{"vocab_size": 7769, "bias": "none", "optimizer": "muon", "batch_tokens": 32768}
Each number is 50 + 12 x the weight over the matrix's rms, rounded and kept within 0 to 99. Layers, rows and columns count from 0.

# layer 3 attention output (transposed), 64x64, rms 0.1, rows 22-44, columns 0-63
48 54 49 63 47 47 68 39 54 45 33 60 48 49 65 37 51 74 50 46 65 56 48 59 54 52 43 24 39 41 34 28 67 51 73 57 52 62 55 50 52 38 41 65 62 31 51 43 45 48 29 69 84 44 58 57 30 41 39 42 58 49 52 56
47 47 67 38 58 71 56 62 50 58 50 70 58 48 59 40 36 33 37 48 47 59 50 41 49 33 31 69 55 63 62 56 47 76 52 44 42 36 34 45 60 51 41 50 45 55 42 33 43 62 52 42 70 53 43 52 24 41 42 62 34 37 44 51
38 43 64 64 78 49 46 62 33 67 57 55 31 50 49 55 33 46 69 48 44 53 44 59 52 42 71 44 53 29 41 56 57 55 48 61 72 39 48 61 62 45 50 51 73 65 47 66 33 49 44 46 44 36 48 53 48 66 43 42 50 44 63 67
47 58 76 53 39 47 60 51 60 52 33 50 44 48 57 59 67 30 34 66 45 41 73 42 43 68 39 34 50 38 56 63 54 59 64 52 30 33 53 47 43 37 39 43 36 41 61 42 49 56 66 56 26 52 51 55 49 50 37 42 28 39 46 46
29 63 37 38 40 43 45 57 34 52 47 59 53 42 41 39 50 37 53 59 59 50 50 63 56 80 55 26 47 72 39 44 46 66 68 40 62 61 50 60 51 36 59 39 53 47 56 59 38 61 54 35 45 37 79 47 48 35 45 67 37 62 35 51
50 52 65 44 35 39 30 74 66 48 52 64 41 59 61 44 65 53 32 53 53 66 55 43 50 65 46 61 51 44 34 53 44 58 49 44 44 53 57 60 65 41 68 60 48 64 62 54 50 55 48 33 59 45 65 64 76 54 63 36 47 49 67 72
24 62 58 60 34 37 52 35 54 40 59 55 28 64 32 48 45 48 51 65 70 28 58 49 50 56 44 37 63 76 47 43 54 33 70 53 48 70 19 78 50 29 47 71 21 35 33 47 61 63 52 66 65 35 40 43 71 53 37 62 32 53 57 56
41 57 35 51 54 49 63 41 40 34 66 46 57 55 39 29 64 60 52 59 72 63 43 54 65 45 42 55 48 68 54 56 39 44 48 45 24 47 50 64 48 49 54 65 61 41 42 31 44 47 68 57 63 34 51 49 57 64 51 46 50 63 70 62
49 48 32 68 44 69 55 46 46 53 36 55 38 52 43 52 52 50 45 56 55 47 47 29 51 33 48 53 50 63 70 55 40 41 51 54 48 29 60 54 77 45 78 64 42 59 54 33 51 39 47 41 67 49 34 57 46 70 40 45 49 43 59 51
62 48 35 78 60 14 60 43 52 27 41 48 44 58 43 34 42 50 66 57 49 47 52 39 41 43 50 46 64 42 49 58 47 50 57 31 77 55 44 42 49 54 31 17 20 59 35 61 55 60 64 52 37 67 59 44 51 56 49 41 57 53 51 40
50 73 50 52 44 54 56 53 37 61 50 36 78 47 45 69 31 44 62 66 46 60 43 42 61 75 48 45 66 64 63 45 48 37 55 59 45 36 25 47 41 53 61 37 70 56 46 63 55 42 49 63 55 51 60 46 47 56 49 35 52 48 64 37
51 60 33 58 63 28 37 35 72 36 53 45 51 63 44 66 35 61 46 47 72 57 57 54 70 42 59 60 42 44 55 49 38 34 62 50 60 44 62 58 53 33 37 60 37 58 38 52 49 49 57 41 44 66 56 39 57 60 66 51 54 40 55 49
91 56 47 58 56 39 60 49 44 29 43 53 45 49 42 46 32 43 59 49 40 67 75 47 33 50 50 51 61 40 46 55 38 56 41 51 53 48 54 38 56 47 43 60 46 43 52 61 69 42 36 47 44 52 59 51 67 56 61 52 57 74 40 37
41 59 38 47 60 61 32 49 60 40 46 48 76 57 50 45 54 72 47 24 48 57 47 30 42 38 52 65 48 38 62 38 62 35 29 49 36 34 39 45 75 43 70 66 61 49 54 60 53 57 49 34 34 48 37 33 49 41 49 67 30 55 45 54
41 50 54 60 50 55 58 52 53 57 38 59 41 41 51 46 48 33 51 51 60 60 51 44 34 39 57 49 54 41 40 54 41 58 63 60 57 35 50 47 55 45 50 47 62 74 45 49 45 67 53 39 45 54 43 51 50 44 61 73 51 55 55 34
32 40 34 17 28 55 39 53 56 58 52 41 43 34 40 58 34 46 46 62 50 67 46 42 48 49 63 56 76 56 32 73 53 54 61 27 69 26 39 56 55 55 57 55 42 49 70 59 51 53 43 48 49 43 88 40 46 39 58 49 53 62 42 33
50 60 52 79 37 45 61 50 69 55 50 35 58 47 43 60 48 58 47 72 55 29 67 47 67 62 56 57 59 61 43 57 29 50 38 49 55 44 30 57 79 33 29 41 46 43 36 33 59 59 70 43 60 49 48 46 52 30 37 44 39 54 12 46
67 37 39 34 55 49 63 30 50 46 27 75 39 64 44 41 62 53 56 51 58 45 45 61 39 46 55 52 39 52 52 18 48 47 46 48 50 62 56 55 30 62 40 39 43 37 39 35 56 34 43 48 39 48 56 34 59 42 70 40 69 55 41 66
54 69 33 64 40 41 49 41 65 58 65 57 51 39 56 63 76 48 54 38 39 59 44 41 34 43 49 41 62 53 51 35 43 38 87 59 49 38 35 41 44 36 42 69 68 64 40 48 59 55 46 45 75 52 62 37 51 34 54 48 31 63 47 54
56 63 72 45 61 48 34 57 71 42 53 78 76 46 64 56 59 35 25 64 49 46 44 42 67 48 51 38 68 62 50 28 32 38 45 73 42 51 38 57 15 34 29 67 38 56 20 71 46 59 49 63 51 28 17 65 42 59 55 51 54 33 65 33
69 44 37 32 51 65 52 49 39 59 45 47 58 68 40 52 47 61 48 38 45 30 51 63 62 54 68 73 50 51 55 49 51 63 42 48 37 33 63 56 17 62 55 68 46 47 41 45 26 64 65 66 48 51 45 71 42 43 37 47 52 48 51 69
34 59 56 47 46 40 55 40 60 40 50 58 51 74 56 42 30 46 68 57 58 64 48 45 54 56 51 34 77 49 56 47 68 85 60 36 37 82 36 45 24 48 46 38 50 67 52 49 73 31 54 39 51 31 54 70 69 73 34 42 33 57 68 44
48 48 46 57 66 44 50 37 42 29 63 49 52 62 21 36 29 46 69 33 54 48 43 61 45 59 51 54 65 54 27 45 63 59 37 56 45 43 44 36 45 69 69 62 51 45 49 57 28 53 50 40 75 47 39 60 33 49 74 63 53 40 40 61
# layer 3 attention value, 64x64, rms 0.124, rows 23-44, columns 0-63
61 53 48 41 54 63 51 60 66 41 48 86 53 52 45 47 43 44 37 44 62 40 37 54 62 48 55 45 52 31 46 43 42 36 60 51 39 36 58 60 52 60 58 56 31 59 34 34 49 59 56 47 73 51 58 43 57 56 44 80 39 23 50 48
40 44 47 52 47 49 69 66 52 88 56 65 48 71 53 62 42 36 68 59 51 45 48 31 55 52 38 56 39 53 44 53 49 60 49 43 58 54 40 51 60 59 61 53 49 56 46 83 44 46 26 46 60 49 74 39 52 68 49 50 57 51 45 57
42 45 55 43 39 52 48 50 62 46 45 44 38 50 84 37 56 48 44 64 53 26 59 50 35 62 45 33 55 41 49 54 51 48 49 45 23 42 68 39 43 54 49 32 55 42 65 49 55 45 53 61 54 45 46 43 56 44 43 43 50 46 57 67
44 59 19 44 47 51 18 54 49 38 59 50 60 30 36 27 61 44 37 68 46 48 49 55 37 54 40 60 58 40 56 52 58 50 50 64 54 49 48 57 44 47 51 62 74 59 56 58 49 47 45 39 39 45 68 46 57 41 39 46 52 53 32 82
59 63 45 55 35 67 42 67 34 69 68 50 53 57 54 36 66 50 65 44 51 48 35 70 49 43 45 48 47 42 35 54 59 32 35 62 69 42 79 59 68 55 47 49 36 45 50 47 55 28 48 45 44 46 71 61 56 35 64 53 50 42 58 49
39 73 53 19 59 31 33 33 49 52 46 45 49 33 41 38 44 62 58 63 55 75 55 54 58 65 80 45 56 41 13 47 58 45 45 53 33 53 40 28 66 43 58 46 51 48 65 47 66 50 45 54 51 28 61 61 69 60 58 38 35 70 44 64
50 76 45 49 62 50 48 38 39 47 25 55 63 53 51 48 51 60 77 69 59 59 36 51 59 48 48 65 59 60 44 40 68 56 56 45 43 30 67 56 32 57 47 35 43 56 52 46 61 54 64 37 30 31 52 51 66 52 54 34 54 65 55 34
53 51 54 54 46 46 51 44 54 54 37 63 44 48 38 60 60 43 60 55 50 48 51 59 60 26 73 50 30 40 54 42 51 33 51 37 51 48 86 48 43 52 53 47 50 38 48 55 47 61 46 49 47 29 35 42 59 68 49 38 61 52 22 45
58 56 49 47 70 37 53 22 43 33 41 42 49 37 43 59 47 46 53 43 44 56 75 36 56 64 27 40 43 29 59 74 44 56 64 38 44 56 32 32 50 50 48 47 34 39 32 62 53 46 55 45 31 65 83 66 48 50 62 65 64 51 58 59
42 60 47 52 55 60 67 51 53 45 63 58 47 54 40 54 52 38 50 28 47 40 42 41 62 63 53 72 66 61 49 54 39 48 45 41 38 62 41 54 28 56 34 46 55 72 50 58 58 32 42 39 54 43 41 43 56 48 58 52 55 15 54 42
43 57 44 63 40 57 54 32 27 36 50 60 69 52 57 64 43 48 58 62 50 33 41 46 36 53 66 65 36 72 36 44 42 59 45 66 75 36 53 54 56 52 36 57 53 31 61 37 33 52 65 35 36 63 53 41 57 68 47 60 40 51 58 41
56 32 60 51 46 57 62 47 55 59 39 57 44 31 15 57 32 73 59 57 45 50 40 42 49 64 39 44 57 46 43 45 54 60 34 38 71 33 59 31 39 37 49 63 59 63 73 38 63 45 48 49 29 50 61 37 54 62 67 51 39 69 49 64
50 60 14 59 32 52 32 40 45 27 53 69 54 45 56 39 52 47 32 64 72 55 55 60 35 60 72 52 36 28 76 59 55 53 33 60 53 46 45 51 50 51 51 59 39 34 55 49 59 46 23 26 39 47 44 66 61 44 61 42 40 38 51 65
50 43 44 71 53 44 48 43 39 53 39 51 46 41 59 40 23 51 67 51 50 54 53 51 36 52 44 44 34 52 27 36 61 71 48 49 59 56 52 61 35 48 49 48 57 59 46 47 46 62 48 54 54 46 47 77 53 55 53 56 55 57 59 36
17 46 56 43 30 65 83 54 49 54 39 80 40 60 46 46 47 52 60 55 65 51 38 48 59 46 68 34 68 53 32 45 40 49 44 47 67 55 48 63 34 64 56 53 40 40 63 65 63 64 49 60 52 49 55 58 55 32 69 38 69 48 30 43
63 53 55 66 24 73 62 43 60 72 51 49 58 54 60 50 22 63 45 45 53 27 45 43 47 51 56 41 33 59 41 47 55 45 67 53 25 49 64 30 61 42 61 41 45 30 34 50 35 44 72 34 70 56 49 73 46 47 57 43 70 45 29 47
49 51 46 32 47 39 58 39 34 80 55 56 46 47 46 69 33 54 46 84 42 31 76 64 63 28 45 50 45 22 55 44 43 49 43 33 46 51 50 69 58 59 46 60 54 49 68 44 47 34 57 48 46 39 45 23 46 66 49 56 26 58 53 62
61 76 36 54 49 31 39 61 56 46 40 62 46 75 56 66 28 41 57 36 52 51 34 51 58 54 32 61 34 51 47 40 45 52 40 39 74 55 32 45 38 54 43 57 36 60 28 37 51 66 62 34 69 53 52 58 36 37 64 47 27 45 39 50
54 55 51 57 88 59 27 47 53 32 42 48 43 38 58 47 57 46 62 34 35 70 58 22 76 82 36 34 27 54 48 64 55 37 42 68 56 56 46 59 66 41 34 62 45 49 49 54 43 46 59 31 59 48 36 48 27 80 58 56 45 40 41 32
46 61 39 40 66 46 35 41 35 36 59 57 64 43 49 76 52 56 43 25 56 57 59 34 43 38 33 39 75 45 51 71 62 57 37 39 46 41 67 62 69 62 62 69 47 47 40 57 55 31 66 63 55 46 48 52 55 56 50 45 57 45 63 52
61 52 80 47 62 45 71 60 60 55 75 53 37 30 33 63 56 37 70 44 50 87 47 72 54 51 54 72 42 45 64 38 55 47 66 60 48 37 37 53 57 50 46 71 60 57 58 51 40 53 44 41 30 63 65 47 50 34 48 48 36 38 30 40
57 51 33 70 71 65 48 41 35 33 63 84 27 39 44 57 49 46 45 44 31 56 39 54 34 27 47 57 70 55 42 58 59 82 51 49 45 72 66 45 56 57 46 54 62 44 78 48 51 62 62 42 48 39 53 46 24 41 60 54 42 53 62 65
# layer 3 attention query, 64x64, rms 0.142, rows 32-63, columns 0-63
36 50 45 38 58 48 46 41 51 54 43 52 50 56 58 42 58 53 53 38 40 55 52 49 62 47 43 48 52 49 54 42 51 57 44 46 55 63 53 50 42 58 59 46 55 52 38 41 55 61 55 52 53 47 52 51 43 52 36 46 44 52 47 42
47 49 52 37 45 63 39 53 47 45 36 48 55 45 48 52 49 54 34 49 39 51 60 47 34 55 52 51 61 41 54 44 56 50 49 50 71 62 44 48 44 50 57 55 65 61 60 33 51 75 44 39 40 53 46 55 58 53 62 52 40 54 53 50
43 37 49 43 56 46 46 39 42 48 59 63 43 42 45 41 55 44 49 49 49 61 52 53 73 39 50 38 49 39 57 41 44 63 38 60 43 58 42 35 59 63 34 50 48 54 36 63 57 40 52 50 62 44 59 43 50 57 44 48 41 46 52 46
53 44 50 34 82 49 48 23 50 60 51 69 48 60 27 47 53 49 50 73 55 53 59 66 72 45 37 44 46 61 52 46 43 36 33 69 53 48 36 40 36 52 39 65 47 53 37 53 58 25 57 60 76 30 48 47 59 43 38 31 58 36 53 49
60 57 48 35 45 70 56 51 52 43 40 57 47 32 46 46 44 25 36 60 45 44 42 43 45 35 43 74 58 50 31 58 46 49 32 76 74 39 33 55 51 61 71 59 28 62 47 34 40 57 44 54 33 59 35 66 34 43 45 52 43 45 33 59
57 68 54 61 65 54 32 45 68 45 38 37 38 49 52 57 22 46 67 76 43 31 56 28 57 74 34 62 34 49 49 42 38 30 32 54 66 34 37 52 44 36 44 40 56 55 50 55 70 32 46 49 70 52 57 46 58 41 31 46 47 33 28 45
39 57 46 63 62 52 75 35 51 46 36 59 60 53 48 61 71 67 41 43 50 59 45 53 69 54 35 40 27 72 54 66 57 66 47 54 45 52 54 60 50 49 72 68 46 57 47 63 43 70 53 47 38 30 34 36 56 33 36 32 64 64 72 44
73 50 35 46 57 55 40 62 42 64 58 63 63 46 24 53 42 40 69 57 41 34 43 35 49 72 60 53 43 44 32 22 13 50 30 66 53 61 48 56 46 62 44 65 32 61 51 57 76 51 38 46 49 51 40 43 31 63 22 46 67 31 37 54
22 55 29 56 41 73 61 58 58 51 47 30 63 34 75 60 37 45 40 56 46 62 60 49 54 35 56 54 56 78 41 37 72 49 60 41 53 42 46 53 49 45 30 48 49 40 37 46 52 51 35 52 41 49 51 66 33 43 49 43 53 43 50 75
37 49 52 46 51 45 61 45 33 34 59 47 61 52 31 36 53 65 62 39 65 46 44 50 30 37 51 61 62 54 45 50 61 68 58 36 23 33 57 43 66 46 42 34 45 59 49 53 49 54 29 37 39 53 44 57 62 51 58 55 57 36 52 53
56 44 35 59 65 64 39 68 59 29 43 55 61 45 44 48 45 47 58 49 63 82 35 40 31 49 22 49 57 43 34 77 53 44 28 56 56 37 43 58 63 48 64 57 47 60 26 39 70 45 51 50 63 83 44 40 39 53 68 34 52 41 54 51
39 44 36 48 56 26 43 58 68 63 59 37 61 29 72 47 48 40 70 42 53 66 52 66 57 37 56 52 55 37 62 44 52 57 66 67 41 45 30 65 47 48 43 61 49 52 56 60 47 51 42 57 48 56 52 56 48 56 39 53 42 47 58 42
54 66 49 67 55 61 55 47 37 47 63 38 44 48 66 44 27 53 46 36 42 53 40 67 23 67 71 44 34 43 52 37 42 17 66 69 77 50 23 48 57 35 40 49 44 44 52 54 46 57 47 38 53 64 42 48 49 28 63 44 44 55 48 58
51 52 47 71 38 58 45 69 51 47 36 62 60 63 76 54 47 57 46 54 51 39 52 46 42 40 66 66 72 39 41 59 49 44 56 26 54 72 47 56 50 28 47 50 60 67 49 54 49 67 56 37 31 60 30 59 86 74 53 73 40 51 29 48
45 46 27 62 60 33 66 43 26 30 61 38 32 59 47 42 61 83 62 59 62 52 47 51 53 62 54 29 43 49 60 54 63 50 47 22 28 52 61 43 45 39 59 50 46 23 41 53 57 74 35 62 56 34 28 46 63 54 42 43 24 56 48 68
37 44 56 35 70 65 60 39 45 50 53 60 41 51 53 36 55 38 56 64 55 51 18 39 37 36 45 48 49 68 59 41 42 05 56 50 37 64 63 57 40 61 57 57 43 62 61 49 44 48 52 49 88 47 66 30 51 67 26 61 46 51 53 48
46 38 45 42 65 33 71 38 62 52 51 69 51 41 42 46 60 38 61 65 60 45 49 61 61 65 34 45 48 62 48 26 53 75 52 45 29 46 39 40 53 59 33 45 50 48 65 57 54 40 41 44 66 54 55 49 66 58 38 30 50 34 57 53
44 45 51 43 66 47 63 34 55 63 49 56 61 46 38 55 42 35 61 79 62 45 54 56 55 67 41 46 44 71 40 25 49 50 52 54 42 39 46 50 41 50 36 54 42 52 56 50 57 40 52 46 52 41 43 43 56 37 34 36 56 25 44 64
47 53 44 40 37 58 66 62 52 44 66 45 66 51 48 59 57 71 33 48 49 79 47 47 25 58 67 74 45 56 47 48 46 51 44 43 51 56 46 58 45 47 53 87 51 63 74 51 43 48 50 47 47 50 55 41 59 57 79 64 69 56 53 43
35 53 36 50 43 38 73 50 61 44 52 54 45 57 54 50 57 86 38 34 51 54 42 58 42 44 47 57 45 39 52 48 55 45 69 30 37 57 53 50 41 46 46 72 67 43 50 34 51 45 38 57 52 45 64 46 70 71 62 74 66 56 43 40
49 54 64 61 57 51 40 40 42 42 33 53 41 53 48 49 56 61 50 58 27 50 53 50 49 41 75 36 57 41 62 33 40 54 52 50 55 42 57 49 40 45 37 61 43 52 48 63 66 40 69 49 60 64 57 42 63 37 40 35 64 66 49 50
38 50 30 32 53 40 75 40 45 65 56 51 48 48 51 44 47 66 70 52 67 50 55 63 51 61 28 67 42 74 60 47 53 39 49 45 32 39 58 64 51 55 51 45 66 54 52 35 51 41 39 52 73 30 60 54 32 58 58 54 47 49 44 50
42 63 49 59 49 59 30 62 62 41 37 35 47 53 64 60 42 50 57 58 49 55 61 49 55 58 53 63 49 46 61 57 45 57 59 51 55 26 55 54 50 37 62 37 33 49 39 56 42 44 49 46 51 55 64 73 52 37 64 69 53 53 48 42
49 47 51 43 37 54 70 20 25 35 47 36 59 71 45 41 56 51 45 46 49 64 43 60 56 49 67 50 35 62 81 59 52 59 54 37 49 44 39 58 71 67 51 56 51 60 41 50 46 33 43 49 62 62 43 69 63 54 51 41 47 58 57 56
29 65 62 72 55 47 62 49 56 41 79 55 49 37 56 42 59 50 62 57 44 49 51 40 32 44 40 53 67 45 40 52 68 57 50 67 38 36 56 60 52 50 70 46 60 47 59 60 37 43 51 43 61 57 71 49 48 27 51 60 46 61 56 38
64 37 48 55 47 64 53 32 46 50 48 37 72 59 54 58 48 37 67 61 41 58 48 31 54 55 51 71 73 41 48 29 43 36 49 54 52 45 51 42 71 62 59 38 46 33 58 47 70 32 53 65 47 66 59 64 39 42 30 40 35 41 23 40
58 42 55 40 55 51 46 50 54 39 66 42 58 53 52 69 63 43 66 64 37 56 45 44 54 50 74 31 70 47 42 35 71 61 58 64 57 55 57 26 53 46 64 53 24 54 43 54 44 54 67 42 49 49 50 48 47 56 55 41 64 38 39 72
54 32 44 45 54 67 50 51 61 66 54 53 46 59 66 45 51 65 74 39 37 64 48 33 23 56 60 61 34 40 38 51 65 64 48 46 37 56 68 40 47 54 48 68 43 54 61 59 47 22 62 52 26 67 41 51 45 57 37 49 34 52 35 50
57 51 41 71 80 34 57 35 48 49 44 36 53 33 36 34 69 61 48 34 50 78 68 53 71 47 45 69 48 71 54 43 52 45 40 48 57 58 52 40 65 30 45 43 37 53 68 39 44 50 64 47 49 38 41 37 76 63 52 63 58 61 66 64
37 45 30 22 42 45 39 60 63 64 37 63 54 47 43 55 50 66 56 80 52 39 53 66 42 56 60 58 67 58 58 32 53 45 31 50 56 33 58 59 49 51 47 41 40 47 62 58 38 26 50 53 86 43 21 51 41 53 75 58 47 61 36 54
60 64 64 65 58 56 61 48 40 44 46 61 70 58 30 61 43 58 47 51 54 46 45 40 60 53 61 58 37 54 55 55 59 48 49 56 36 62 28 55 41 34 56 75 38 36 42 80 24 38 47 48 57 54 79 59 68 53 61 30 47 35 56 56
53 44 59 77 43 47 48 49 47 51 29 64 66 21 38 40 44 41 49 43 52 52 52 55 67 44 71 54 56 38 36 59 57 19 48 60 52 64 47 40 68 68 57 72 41 53 34 28 56 38 47 37 57 27 59 48 28 63 36 35 44 42 60 48
# layer 3 attention key, 64x64, rms 0.146, rows 32-63, columns 0-63
47 41 42 63 64 53 53 61 36 52 61 52 47 48 59 61 36 56 59 46 48 60 58 65 47 28 37 44 46 50 50 53 66 40 48 61 49 52 50 58 43 44 32 68 58 53 46 61 53 47 60 53 30 45 39 44 79 42 48 44 58 58 56 51
53 39 51 40 37 38 57 59 59 55 37 69 51 68 46 49 53 59 60 56 49 49 56 59 41 52 52 46 53 47 43 67 63 64 41 42 42 54 60 51 43 40 65 68 41 67 61 64 43 22 40 56 57 48 56 54 48 47 52 54 42 63 44 44
35 57 52 40 45 43 42 45 55 42 56 67 53 53 54 35 39 43 47 41 43 53 57 42 53 59 59 59 52 53 71 35 47 60 57 53 63 47 65 54 46 40 63 57 40 52 56 54 43 47 48 49 59 47 46 48 29 45 55 62 53 54 44 45
62 60 45 37 52 70 28 47 35 54 71 36 54 49 72 48 32 33 54 42 38 50 47 49 55 65 59 52 44 33 55 75 63 75 45 58 40 59 56 37 67 56 64 32 51 22 53 50 38 37 47 52 24 50 65 61 32 73 42 54 39 55 50 48
54 44 47 59 61 42 49 45 38 50 32 10 44 51 47 52 55 64 55 50 63 48 47 63 52 59 44 48 27 56 27 53 45 39 51 65 49 71 38 59 65 68 42 42 65 44 52 35 59 59 57 48 50 53 56 45 54 43 25 61 39 68 44 70
43 47 48 44 64 64 48 28 49 45 51 35 68 47 41 45 72 70 46 42 60 83 36 60 44 59 61 68 72 42 27 49 48 62 54 41 62 53 37 37 69 70 52 34 54 48 62 38 53 40 53 60 47 56 67 47 46 52 43 46 57 54 52 51
33 57 61 60 36 79 58 32 38 56 68 33 54 34 42 56 64 38 42 70 53 44 45 59 40 50 59 45 27 66 67 51 40 53 40 55 46 41 60 60 55 57 60 58 51 64 53 48 51 58 43 50 64 39 48 49 67 76 54 44 57 61 57 60
44 47 29 50 52 77 63 37 36 50 27 52 45 55 61 49 55 54 58 47 59 56 51 43 58 56 46 50 37 61 30 36 38 38 61 50 36 63 30 61 32 53 38 77 40 31 75 53 49 55 51 55 77 67 48 59 50 53 25 36 53 57 55 50
59 51 58 70 38 46 49 40 66 57 49 39 46 18 35 81 59 39 33 48 64 47 47 48 52 53 63 58 65 63 55 21 35 47 54 41 47 29 57 47 45 48 36 51 39 57 52 44 49 44 46 59 65 47 31 48 44 63 47 57 53 51 66 63
40 45 42 42 71 75 47 40 51 37 44 44 80 40 54 29 47 78 51 49 53 89 51 19 72 63 49 49 66 46 40 52 46 54 42 23 61 47 38 27 70 54 73 36 94 33 62 30 30 69 53 69 72 51 73 63 51 74 38 71 31 54 51 75
56 48 51 51 37 40 58 49 84 36 33 46 35 58 38 33 63 54 65 58 67 33 45 46 56 70 47 32 65 34 60 36 40 67 48 47 40 70 63 55 49 50 50 43 38 57 45 57 41 60 55 69 48 53 52 57 43 42 25 45 40 66 42 52
35 47 50 63 45 57 61 52 42 60 41 44 53 31 52 79 42 44 40 56 57 62 59 43 45 57 44 68 57 51 36 44 58 40 59 39 49 42 47 27 79 48 45 70 36 48 39 59 26 70 47 65 36 24 64 54 35 50 50 24 25 56 65 51
61 40 38 46 53 31 59 61 48 70 75 53 54 65 53 53 43 45 42 37 64 70 47 34 44 54 63 45 50 61 43 55 49 46 46 24 60 48 41 45 38 34 38 57 79 62 23 52 53 65 38 59 55 50 46 52 50 24 32 46 52 55 49 53
33 42 48 53 27 38 46 57 50 46 66 46 46 67 73 55 73 34 57 38 50 44 54 30 64 20 67 45 58 42 52 55 79 48 77 67 55 60 60 45 43 49 64 49 53 60 59 26 57 60 41 35 21 47 67 45 63 44 20 63 59 43 59 54
57 63 55 41 48 47 51 80 39 40 37 44 47 47 46 29 41 59 42 69 38 50 71 47 52 55 68 48 81 56 68 40 48 39 40 31 48 27 57 35 26 55 69 35 55 47 53 48 39 54 40 51 43 59 62 45 61 59 64 34 38 35 61 69
67 49 41 63 54 58 70 74 37 45 39 62 68 60 24 60 67 33 51 63 54 57 41 41 41 68 54 66 49 48 58 72 37 53 26 63 32 45 41 29 69 46 71 40 65 49 32 70 34 39 65 41 70 60 50 59 53 34 58 35 63 61 55 52
55 54 36 32 59 53 59 36 61 55 74 38 42 51 40 60 55 48 57 64 48 47 54 49 55 50 60 56 36 49 56 49 46 44 42 55 61 52 42 31 62 54 53 42 50 42 64 34 41 44 53 54 56 50 44 52 59 50 56 37 54 54 48 40
61 41 37 42 75 53 70 38 52 58 63 54 41 64 56 54 49 71 54 57 57 53 46 62 47 57 54 50 37 58 60 46 35 57 38 45 50 59 38 34 59 62 44 51 56 41 66 42 32 45 42 46 44 44 53 50 38 41 53 39 42 68 53 45
60 60 67 65 31 29 37 59 47 52 42 33 59 16 53 59 52 31 39 36 51 29 48 26 53 58 42 49 54 45 36 71 54 35 50 47 61 47 70 55 46 55 42 35 60 53 25 36 58 64 34 54 66 35 42 37 10 60 53 52 47 41 56 60
63 61 65 72 24 49 27 50 44 70 53 51 55 46 61 62 53 45 38 54 46 39 58 37 42 46 60 47 46 52 65 57 51 35 52 51 57 36 51 75 46 38 58 52 36 79 45 65 49 62 40 48 36 45 34 39 52 51 53 44 56 52 67 54
37 56 57 54 56 54 53 47 56 30 75 34 46 69 62 52 34 36 47 49 45 57 35 43 55 47 49 64 57 46 53 31 73 52 52 35 54 23 27 38 41 49 49 33 59 34 38 36 38 48 44 48 27 73 54 44 94 39 54 47 61 33 50 17
52 57 57 48 33 62 54 54 36 63 55 39 45 40 39 66 65 23 57 55 65 31 43 36 27 60 47 50 59 41 65 66 38 43 40 43 55 30 59 50 53 41 62 49 55 71 59 45 28 55 44 47 43 59 55 22 48 34 64 54 57 62 49 52
65 60 47 55 63 41 54 31 30 54 38 38 60 42 56 52 39 73 44 57 36 51 42 61 67 45 62 44 47 61 41 24 29 48 48 63 27 40 56 61 38 51 57 53 40 56 39 49 44 51 79 54 48 54 84 66 38 30 37 54 50 63 51 53
45 46 70 48 33 51 30 52 31 44 56 39 46 53 21 50 58 43 40 51 73 65 21 36 40 39 47 63 67 43 59 72 34 43 48 29 54 50 45 59 61 36 39 55 24 91 49 63 48 38 49 45 45 61 39 38 59 36 64 37 54 62 24 24
38 59 59 49 57 53 53 56 67 43 66 51 39 48 31 41 78 44 46 55 26 46 43 47 40 26 33 33 34 31 46 75 48 19 59 67 41 34 48 62 68 58 38 66 38 50 44 61 33 57 58 59 39 64 33 42 62 56 38 45 47 53 41 45
63 42 29 58 48 61 61 58 72 54 40 49 71 49 55 51 57 49 55 64 16 78 79 32 79 42 35 43 50 59 73 18 54 24 38 65 62 66 43 67 71 61 40 64 62 36 40 50 64 32 40 66 50 40 52 73 39 54 36 58 41 49 41 56
49 64 48 48 56 48 52 57 65 53 61 48 62 46 68 44 43 55 53 47 64 57 68 52 39 37 48 25 49 53 60 42 63 49 59 48 37 54 46 43 64 41 57 48 40 66 35 59 68 64 57 34 85 47 55 52 47 46 58 59 60 51 41 32
39 68 43 68 58 49 73 40 46 61 47 47 42 41 39 48 44 38 69 55 44 58 56 60 55 41 50 52 74 38 42 54 48 37 65 80 82 62 23 45 56 64 43 46 60 50 42 57 77 58 44 38 63 41 62 38 62 53 33 30 56 60 44 48
57 64 46 39 28 32 48 59 32 49 44 45 62 62 53 52 59 47 34 45 44 50 54 50 55 58 36 62 29 38 41 42 32 49 49 36 43 48 42 29 45 74 45 47 77 69 38 40 56 47 60 54 63 59 45 48 51 62 67 15 38 46 32 42
38 36 41 52 64 48 63 40 50 47 33 61 29 66 25 52 55 42 16 69 66 54 48 60 29 52 47 48 50 46 44 67 35 40 60 55 55 68 57 55 42 72 46 52 35 69 26 37 47 42 50 27 66 60 77 61 59 42 61 58 46 63 77 38
60 60 50 33 54 42 43 65 43 54 59 23 89 59 36 49 44 52 58 55 69 39 49 40 61 56 68 55 33 37 49 51 42 39 38 49 43 55 39 70 58 59 54 45 42 47 43 61 53 51 27 65 63 46 49 49 31 57 47 50 59 41 62 48
45 53 52 62 33 49 63 47 50 58 26 54 57 64 58 68 39 54 69 42 37 50 50 53 37 38 46 58 23 50 43 40 69 63 44 48 30 27 51 81 33 59 45 38 59 52 61 85 48 43 48 54 60 48 50 71 51 47 29 52 39 54 55 46